python train.py --n_layer=13 --d_model=64 --n_head=2 --n_kv_head=1 --head_dim=32 --d_mlp=128 --vocab_size=8192 --activation="swiglu" --norm="rmsnorm" --norm_place="pre" --norm_eps=1e-05 --positions="rope" --rope_base=10000.0 --rope_fraction=1.0 --qk_norm=false --attn_scale=0.177 --bias="qkv" --tie_embeddings=true --parallel_block=false --init="uniform" --init_std_qkv=0.0771 --init_std_o=0.0 --init_std_up=0.0771 --init_std_down=0.0 --optimizer="adamw" --lr=0.00264 --beta1=0.9 --beta2=0.99 --weight_decay=0.15 --lr_head=0.01 --grad_clip=1.0 --warmup_steps=559 --schedule="wsd" --decay_fraction=0.783 --decay_shape="linear" --final_lr_fraction=0.0 --batch_tokens=16384 --seq_len=256 --doc_mask=true --train_tokens=98710000 --steps=6025 --dataset="wikipedia_en"
Each number is 128 + 32 x the weight over its row's rms, rounded and kept within 0 to 255. Layers, rows and columns count from 0. Numbers have three digits each. The size before them is the row's rms in percent of the matrix's.

# layer 4 attention query, 64x64, rms 0.116, rows 0-63, columns 0-63
057:170126080130150115065161074123118151109082148090128126092139157114143150088176120084093108144125118122101175182116142102181130125114152081106126184155128160154138089169107155128115090113023156
053:141130145141110125113133104146100088170057179098188166099175150157097076131113170119116134060139124082081121170097153123135104055165127178069100129160173111144137153143095076118136127115120132
063:096099139145110115131126126125143145110114137100111148174114121099146107160116142139159124037186135160164123114104130181105169134197129195118146119088136158133149147104159184134055100053102186
073:125125160087110168099131108098117124081155152148111127105086128077116104144159049135110150094153104205135175117060121150088161143126159182111145115073111171122083101124104193114074138118115155
081:159101116136126127128104058146134084149142126134106128101114129054133176096102134087076134194092118139166106089130178169119133103054113182124141099093082175147125151123145127187180120102139080
093:101110191093067163174124101110126167142149140113128120116129082140068113201117164152129157067163116122113106114089144139157160147125114120151089110130118160102075077142129164167045088144085151
064:054100142098111166130115115129123117107106135160103108114114145070180158085126157121041108193105141134104182103159088117122153164145117151143093110080119161082136135106114108095189098131056150
096:130138177120089147082128107144079174102125147084120078081160167162118125141143148156168107116156095123089101091106138139194150122170123118098149187109075156064074123130107193111083166102111125
085:110120124099100094114141178208159135144150145148153086124127084129146147161128154136094150125112161105127092095157108064130173145142094105164056185109081122110202089146145160179102111100077122
081:106164094171154087104102128152150200155091144098130105154104107141111118100136156147125171181099179062092113122162078075130070121139133179107212144105094171117094134137146086104119121114149144
073:109115068116093115198161134109064102086128139162082135188114087134065146070093130153139159121169103178102136150113133115121124157108105128154082173148089129092149080134152209141104110126126123
091:134111107063071122089177146178057156071172113094131148154124089133086085143099162142123125103174130100109129176099168122179190101142113094095115125080137159124144121100106137090107136184107133
099:187118149116125137083148141150100116121163127123138068186162174110151181145111189131077150088162130106101118162123071151137155099162125119074178128156134162109185087115142119136179199134120171
108:150183115153170120118132095122163164171092157156189149131073080141206072150171125071099135100086136115111133099127155155103112159077181158120106148107188150138166108135145109133081125150122159
115:130134108168131178094154212178140132142160129108135132121143200068107207131122136105097138104106144141134093167171105114094156133120123166114117151090078121156175092099203155160170144105121134
077:128159125117137134036137114141102150041103153111130108052081120143064083177079140166089136098136132046094086120128147091138140157105109100099149114145137131119124140112129106150082117145097106
063:141183131114133104162118145130139108078107100157163088116101103119106161092158087175128109184113139177146094112087119101130134126057126099114068160123110122122081132202160087154151104191196111
061:162124116116102101114122130173179168046143110177124140175111105114121180129148081143153144132162166123154155156102128166211126118083146148138101118113066129120124107191138181150089077118075122
059:120137120101124103101130069094146096141172151111085123146053104135163122194146123112163190127089091081169173120119129144091101177091162164085158092106136116099143079080149120129112196146114105
074:099166110110149076115138084091147141145122137170162117131096091178185138171186115183145116178103164072098150104136137116098098119080163101131159177179133096138119111137107060129167174175129106
075:041174138097087161085170073115122126064164131118132111114118106114171150091135090144151122155087086188115107105114086149134154141075184119104125145104068141081085091158119133165108110108117128
075:129091088071118135149103103119076127049140136115123169115123114115166170155174095124128113209146122132122221109131151100098155113165072089137075138131132133158140101149078135070122109110103156
081:147166145071087167052148198196122179130142114084164130079145151122144134168151165132132101103150144098122099145117087088165171114167137143116135124078129129093175103096122108097103167163088101
092:181111122151183133157106141069159126103125162142098163165101195111127097127137129107084155092185134142149167096137108173062126146130132180156148193133151145115128139136193143054100118144083150
071:145134117155130127131123134151129109193172087108131135133117142141159079074165097121133140135086118189107139121136101179130064112133163125172112196217107139122130213146175116120148078147091109
104:136134137181132061145163105095145167158046175167127107130125092131109131115132113140155128171093069120133104077173106092155136165125069086108107128110153157155109155152090134194088080090158137
090:152172126098112123142127150106142071117128113141147122094114168114144132073118087136111162148122121118118111195096143122129110146147190093174115103105171135134159087024159097188143141223129121
118:117067095073134143128157139108079093061131099117093189148135141136105129110105132089085136113198122179132191198137156170105156087167085127150099115164135133116139138087128122082151164164104125
084:177090110071038108195150097156123187113135091115119132143131066144088104142135164149167128119176146146135133132122139079196209156124141082119125175095130114119098133118110166113133132151127140
075:103135131147156102125151146120092180107180062172118124096120150124146154165071117059103087175173099068133129184119115074152137148173107090123146150125151105095166127140100145147083177086085130
103:095110088177160155129093114142093121140145117087114117088116123087060135094139154170105135133117128160104098154140193170103093124043157150070123127147077116071123128170207145123104114110146094
088:137105102062103138156089056116135097076172108150143091114083112130127139197132119141077190084178080090153091081089116145133096096100144127173109149163078138098122113105146129146095119169125136
053:142113069120151088048149143111102100157152092135095105106157076063088096123118122124120074080135149099119210163105085119138111142144088107115154166155138124094148146116120125163183075146146081
048:102175139153195131131121124113109103093167140132092125154092103097075106097113107106122045094104147191183118076146185092128200147124118140090102131141148148117077160084105144142158142079138112
050:169157124169131142118137050122136136106080117160172130152100124144151118135144107114140179187080132186150083100097154158075150134082158195129126159129096130125121144107084132129071156043144151
068:112089124141145172166135111134142110117102165119106126137057164071157146099154075112104150196138125145169127093158195136079136077106159141103103129067109175181138079180098104133107121167099133
058:097142100160117138124133101164142119160095105133105126128157115023070134105104075137131139152129145122166165103179186076156148193072089130102115116114110179170109157157163175148124095146105109
057:126091161178098189150130094184134120131135096087126178121123156130118140117163085091063123133049132132111101151140144131106134124107153201118086155148100124159134152148148043083172151109097166
076:148084073142094148108132136133102124113169150190114158150166132094182134095165059145063153207126120087077168109120094134097125125140109142160146177135098090061141155128118097080128131132120096
090:140146179077139135083059128119132122116107223123119075115136142194125151107163160139145083106139122143100091106151115145144133139180172118128120147125102119042069123092074136133084143106098121
104:116139125122124142151119155149125087152184170167147169151111047166116205140100130144106105154141091110135114083126159134091120127148106155140056173179044111069173150117088127142111118110122106
151:145122054115149104083114137165096169123091171082195144142126128143113112102110133099165161194123110170101172127171089101120121109128161119133200140137116212169114162119089114097081142112133158
163:129141150088092106121096137168088136113079174159071175227122119122082122072105171107141149117124132145132154167111100142085150173132157108132097152099089091089152063088144115103135167137169114
144:125134076088156133114205167190078181069114131109093158176174080088118096159114107127141125142096150132107166200060159099107137115127129103103100108092164155143151133090152104132114106122142127
170:123167167143134155164130124117097098104124141126150059206152131155137159128126187187119144079120130133125089132086086148130164094153164121072188122165129202100195101161137121158118157162139143
161:077140134115117155124118156126095098162140138115164150181104035126153094178180172077080044119121103129108100132132166142164126170107125173104136138140172153119177135148121128132122056098109122
132:120085151082179113110160170141150152074174180117124112099206137071149185174172111144178153086094133122156114144100144119134117140121155130099080165151054139147141113120134145173119071114137117
156:172114105136136123063114140172111094100114164077168143085098129137107143090088054100125108129087145095090091124183124158093088168104080044080138146146126094137119094117139104142139126094100082
078:177104089152137081107146169107099156180135073151105142104179078137148133146107153165165159116155140081082138183082075178109104131171089112120156146152131059112143157086136172138154082129146117
068:141091058105171110147132127113106110185122071170133159095186053113085158183102161145168151160150132099115162151117058138116119162119098157098164134156122094087127135098118140178137084119127096
073:105122101105100182136113095147143098121138162107133124147091153122159158130185079089118141203132091135173092115176213149093122132092169136140120121054065182148133099152117110109084148123158144
051:085137098113134089132137112126165159156149156084100087119111149163174145130176190154110114186131124112106180204111143185127082098143137120158129105147135103145129072193140090132185154161150071
067:125098096075051159122153168117110122121175103138109157102158132076137178149157164135122143142183101073092176197128050127117117133154091138122139113139084119062137141096124121114149123190131149
057:145109086056077137111135131090119101109188122115103139095132127154158196127133161130101158161153100116116154166119092210107088087148125098148105123134134076059134100126070097110150114194135104
083:125135170086137122134112137094154119116164188128130118112142167154153171159154153152172078100150105161112069129049137141157150125171122050143115104111131099062126113045112133153086113168134090
094:104150107164127166165155141147124147087164103080131142125063167081150105099157104123067134191126125147138132098181115118118132134109097197133130098103156179191111114150144087079183151124085180
147:079135163148103083110051173148125080151142119111140133120145093150131103114126154126168103160147138176065134170192126115154077133136124105155116133223092160153132209126123149145150100126114162
119:162168154160115099142152109102110130072096203199131107133078074103098149086095093134115139169148098087110086067136088120128109173152089137127076124135181126136111160115093108157098104079146111
169:133156127148066127122095113127144093106134078152132108100139139098168136055073122105161104137117070112071132170115161131150113173109154077127091139102134165149140092039155130190150138191147131
136:105103155120098157142148132157110115136174070097079146074119145141146087153106082159088155177154159134114128150137126165079189134111051136163109146219135126125122114171137137118152154149172191
124:149105112059084093128148123159134160156166110157181146154089097140118135148112132084124160158156140139158190145116108065135134115159139159180102225122060096132150181125151153074129136121106130
158:149133110160127121110146129138153134165150127192118087108071131077153183118085141078103130184133116076102182131145143095129144105121115189075125173136112164118164114161129074187149210121103119
152:084092096197184142143088151131157100165109100089087140151134156089109118093117176110087097115095167164109139156154162130084105122077133108083110105140072086127115096197191156138143106152151123
135:125096051112082164131152128125124100098148098134218124126147155118115171132114136094098163108140075108151081036110090154103059143132139127151123180159092103174129125102161163110136126155127107
# layer 4 attention key, 32x64, rms 0.117, rows 0-31, columns 0-63
041:175110157177136148129097154132103189101101129147153135138156172134132123078200114186128169100136092160115087055112191064118132124123133107137151122102136082155123148148127125092128155134039153
039:178091097136095132087117103127108122124082166136177140130139139104195078161122118157151186096124125185118203074097165125109081144108166159167113075092116138084128102186135115122083140124098134
044:163163140142125111115115119153059127123077086125131162128138099127131088181099163081140124032166148115118058139111151056162149166115091118133142104126126142116090130087164144118061085091111153
049:192107130139148130151104095105094126110094078142125144134147196197127183123111121145125075085127094151086126131074119074167116109167099073201119110118137095139106178108086144096091124148085131
071:124166122170105087123124112157158087154109125196139098144164083151061196190116116122139185089141120093097137123093123096152110130141052090175131089144094098181126132107130117169169139164134113
065:141095140164120081203132150116134190120106086118136165153120188129113124155121114156199051105191101141129111132129129137198131077158107126114173175093109109084108155133135150123081099143129165
061:140156131187098080196090114126141116139136133146139057077118109159138163099164162148175102155093117143111138152145087106197181098082116112150115137099108079150131114096054122125131102145189151
105:144092111078114128095088148093085131105148119106094106139148181065238098123119151137100059109146123174106133121144141124122158131091154160101166171124143153080100075114153127091132158085094110
099:062151151123117160160162168170162098138156133154063115115148173148087151140129145104104164131107136130124105100106092084123126203183086141130148165126165182151133136128083129132170109071106048
124:155120079141122140085037182091116181141110092140162188163118093098154121125106091159128158135096187108117145105093084152139116108118159164131127083123116103102109122096108102188144099126136209
133:100098115060144144144117077158148119165103130198090152100097141164094127100113179155159158089095118103085142109113130162142088148103066136106138133115081150106160087116130157092122095051142197
123:085086169064142147114088171133136159123110131123124204131110108132130115152121123160111190137118086080176132100051114154099129161148103145090135080063126183133171148089106126166140155156086106
129:181123125083073124131149189128145127108138135161126134201123202110114141150114112093098118111163149208109167139128119151151113107071082117092169142109132100117142167150167139212121126090086150
136:114143133135187111136112074163099146179184134094096124204052144112181146152135131113134139117150103108079115076114135156082124161100168048190128138104145111156116146139102161165129153155101130
129:121082092118111094031146170122091098122122134082058156103125158103147188115137104121088098105119151129143124156148056127144215143106095131126146150115105148161124194106136145125116114144106074
124:119206190167159187072089160140124098169080147090104134129178133098106084112134079134066180145124132106081136112167141099066149137119137135124140162119149158112140122092096122130162105096178138
054:050160127147147152160189170127146128112175108104132110110095110134152185114120137104102142212149152130161079163113081184116144118199119173123122182115111128148151100097136118136185140102177136
038:095130166165104141117146172208193129149105187111189129136106088129108159161119102105122155112175165132170157123117129122146159165191116175128118124135137151065167105093160193159117091115129162
048:168102171172104130091099099156079160137108117130109099113156169137144078090135205158121112082111147136114086108095160096158114099124105104103178078132132069183070171132072116118120159136095091
058:130120142147121126147180182095133124140193150084161162132049164135194133093164130128157071158142107147154143080215104120138133127092158119152136127069110149121176136113106103111150140151188159
061:147100125076160089143116141116111148156146154085107116132065134108149148096134119098140078188078120161106136142207175168107154095059135086125140121110144091175114132171118127119152107168205088
075:133056128092187176149150176134097128173137113072101156130045162073182119126161104068145085162096121132128152124192132137113157112122185154080144095087133133120149124130156112111116114130152146
094:178106141058145178169086153138104162121128109087099147109090169101218087079148167127127088149119145153107143134145137123170101132125181167107159153105174101087119096134155150067118115096137168
086:171116140044122203117128135117105099115132127182111141127169172118218136135142161139092123109140109132101167108138124124105150152130128123096125162123143141104123053117142137059173125075126209
116:129143091143140137156150059096092046178116152066103119162095102064156134175125104149143114090140113134121136103125082135122144134145102066160109194172072094098114125098152119108148157144108175
124:098193142158106157144166097095157163130114188100119140129181098150070129137103131185128181132113073139100141081114061122143159129102137115170109140135094113096095140110044115195132118115140165
138:127113154105120057134103132111107065147075121098130137103095144150066092160107082134114126157168058141165080174102143120124084091052143143146169136121099128139177096069149141151123113155087114
135:154072127143140178165125138154131109083066162118136175109083109169129107143160113146154144157132174069139143172171175134166073116157103098066119086113130128120198147142181152141135173158137168
110:100029086094139099215096140097113128117111097103147107091076072112136104118086158178130106123063122122109152105130093127123133204129102123079140128128085111101099088124134111152152154103144135
132:085134055157152137247122165117157111144138159102080119103172121058090123167173099132142104161146119129090131131129112106121114129149153182086154129125127097153146104134094104154143154091094076
128:134188074202107097119068116197136118161103094176133087149125164097113143129206127103116148117139180085132094138098123183140187094130118150151094104097143135140139117090178134115116085127137152
125:151113166150113141080144125159120133161146097114116036127087104140138085091132153116080106147087101187154095092196071078118086121077149128132139150130122106103146142142181098173164067141154131
# layer 4 attention value, 32x64, rms 0.113, rows 0-1, columns 0-63
094:134151220119146162183146103108153166174082100132126108153135136080112147114154173170098170137137119134181124145160159132086166170127134177151142098205104125079187130146103132154136185112130137
104:145089115141156121142164166182084120102101144135155108051162163144145108150070126085133117113104151130095208105119129140120095105166151082161150137118124159163046114057157136168102134151162107
# layer 4 attention output (transposed), 64x64, rms 0.103, rows 0,32, columns 0-63
055:077140116172123152144168101173126138164133087097152185144139132160217156117103165110159144122054153139153185128113113128113119190194135117091085153150109143094155108154126089143118120160170172
120:177116186129148198111137133111122150142125058120088119127110123154083153127178154163074136137170154181150132140139114099113142111076103127169157115149149073128183144093115196147133177143085070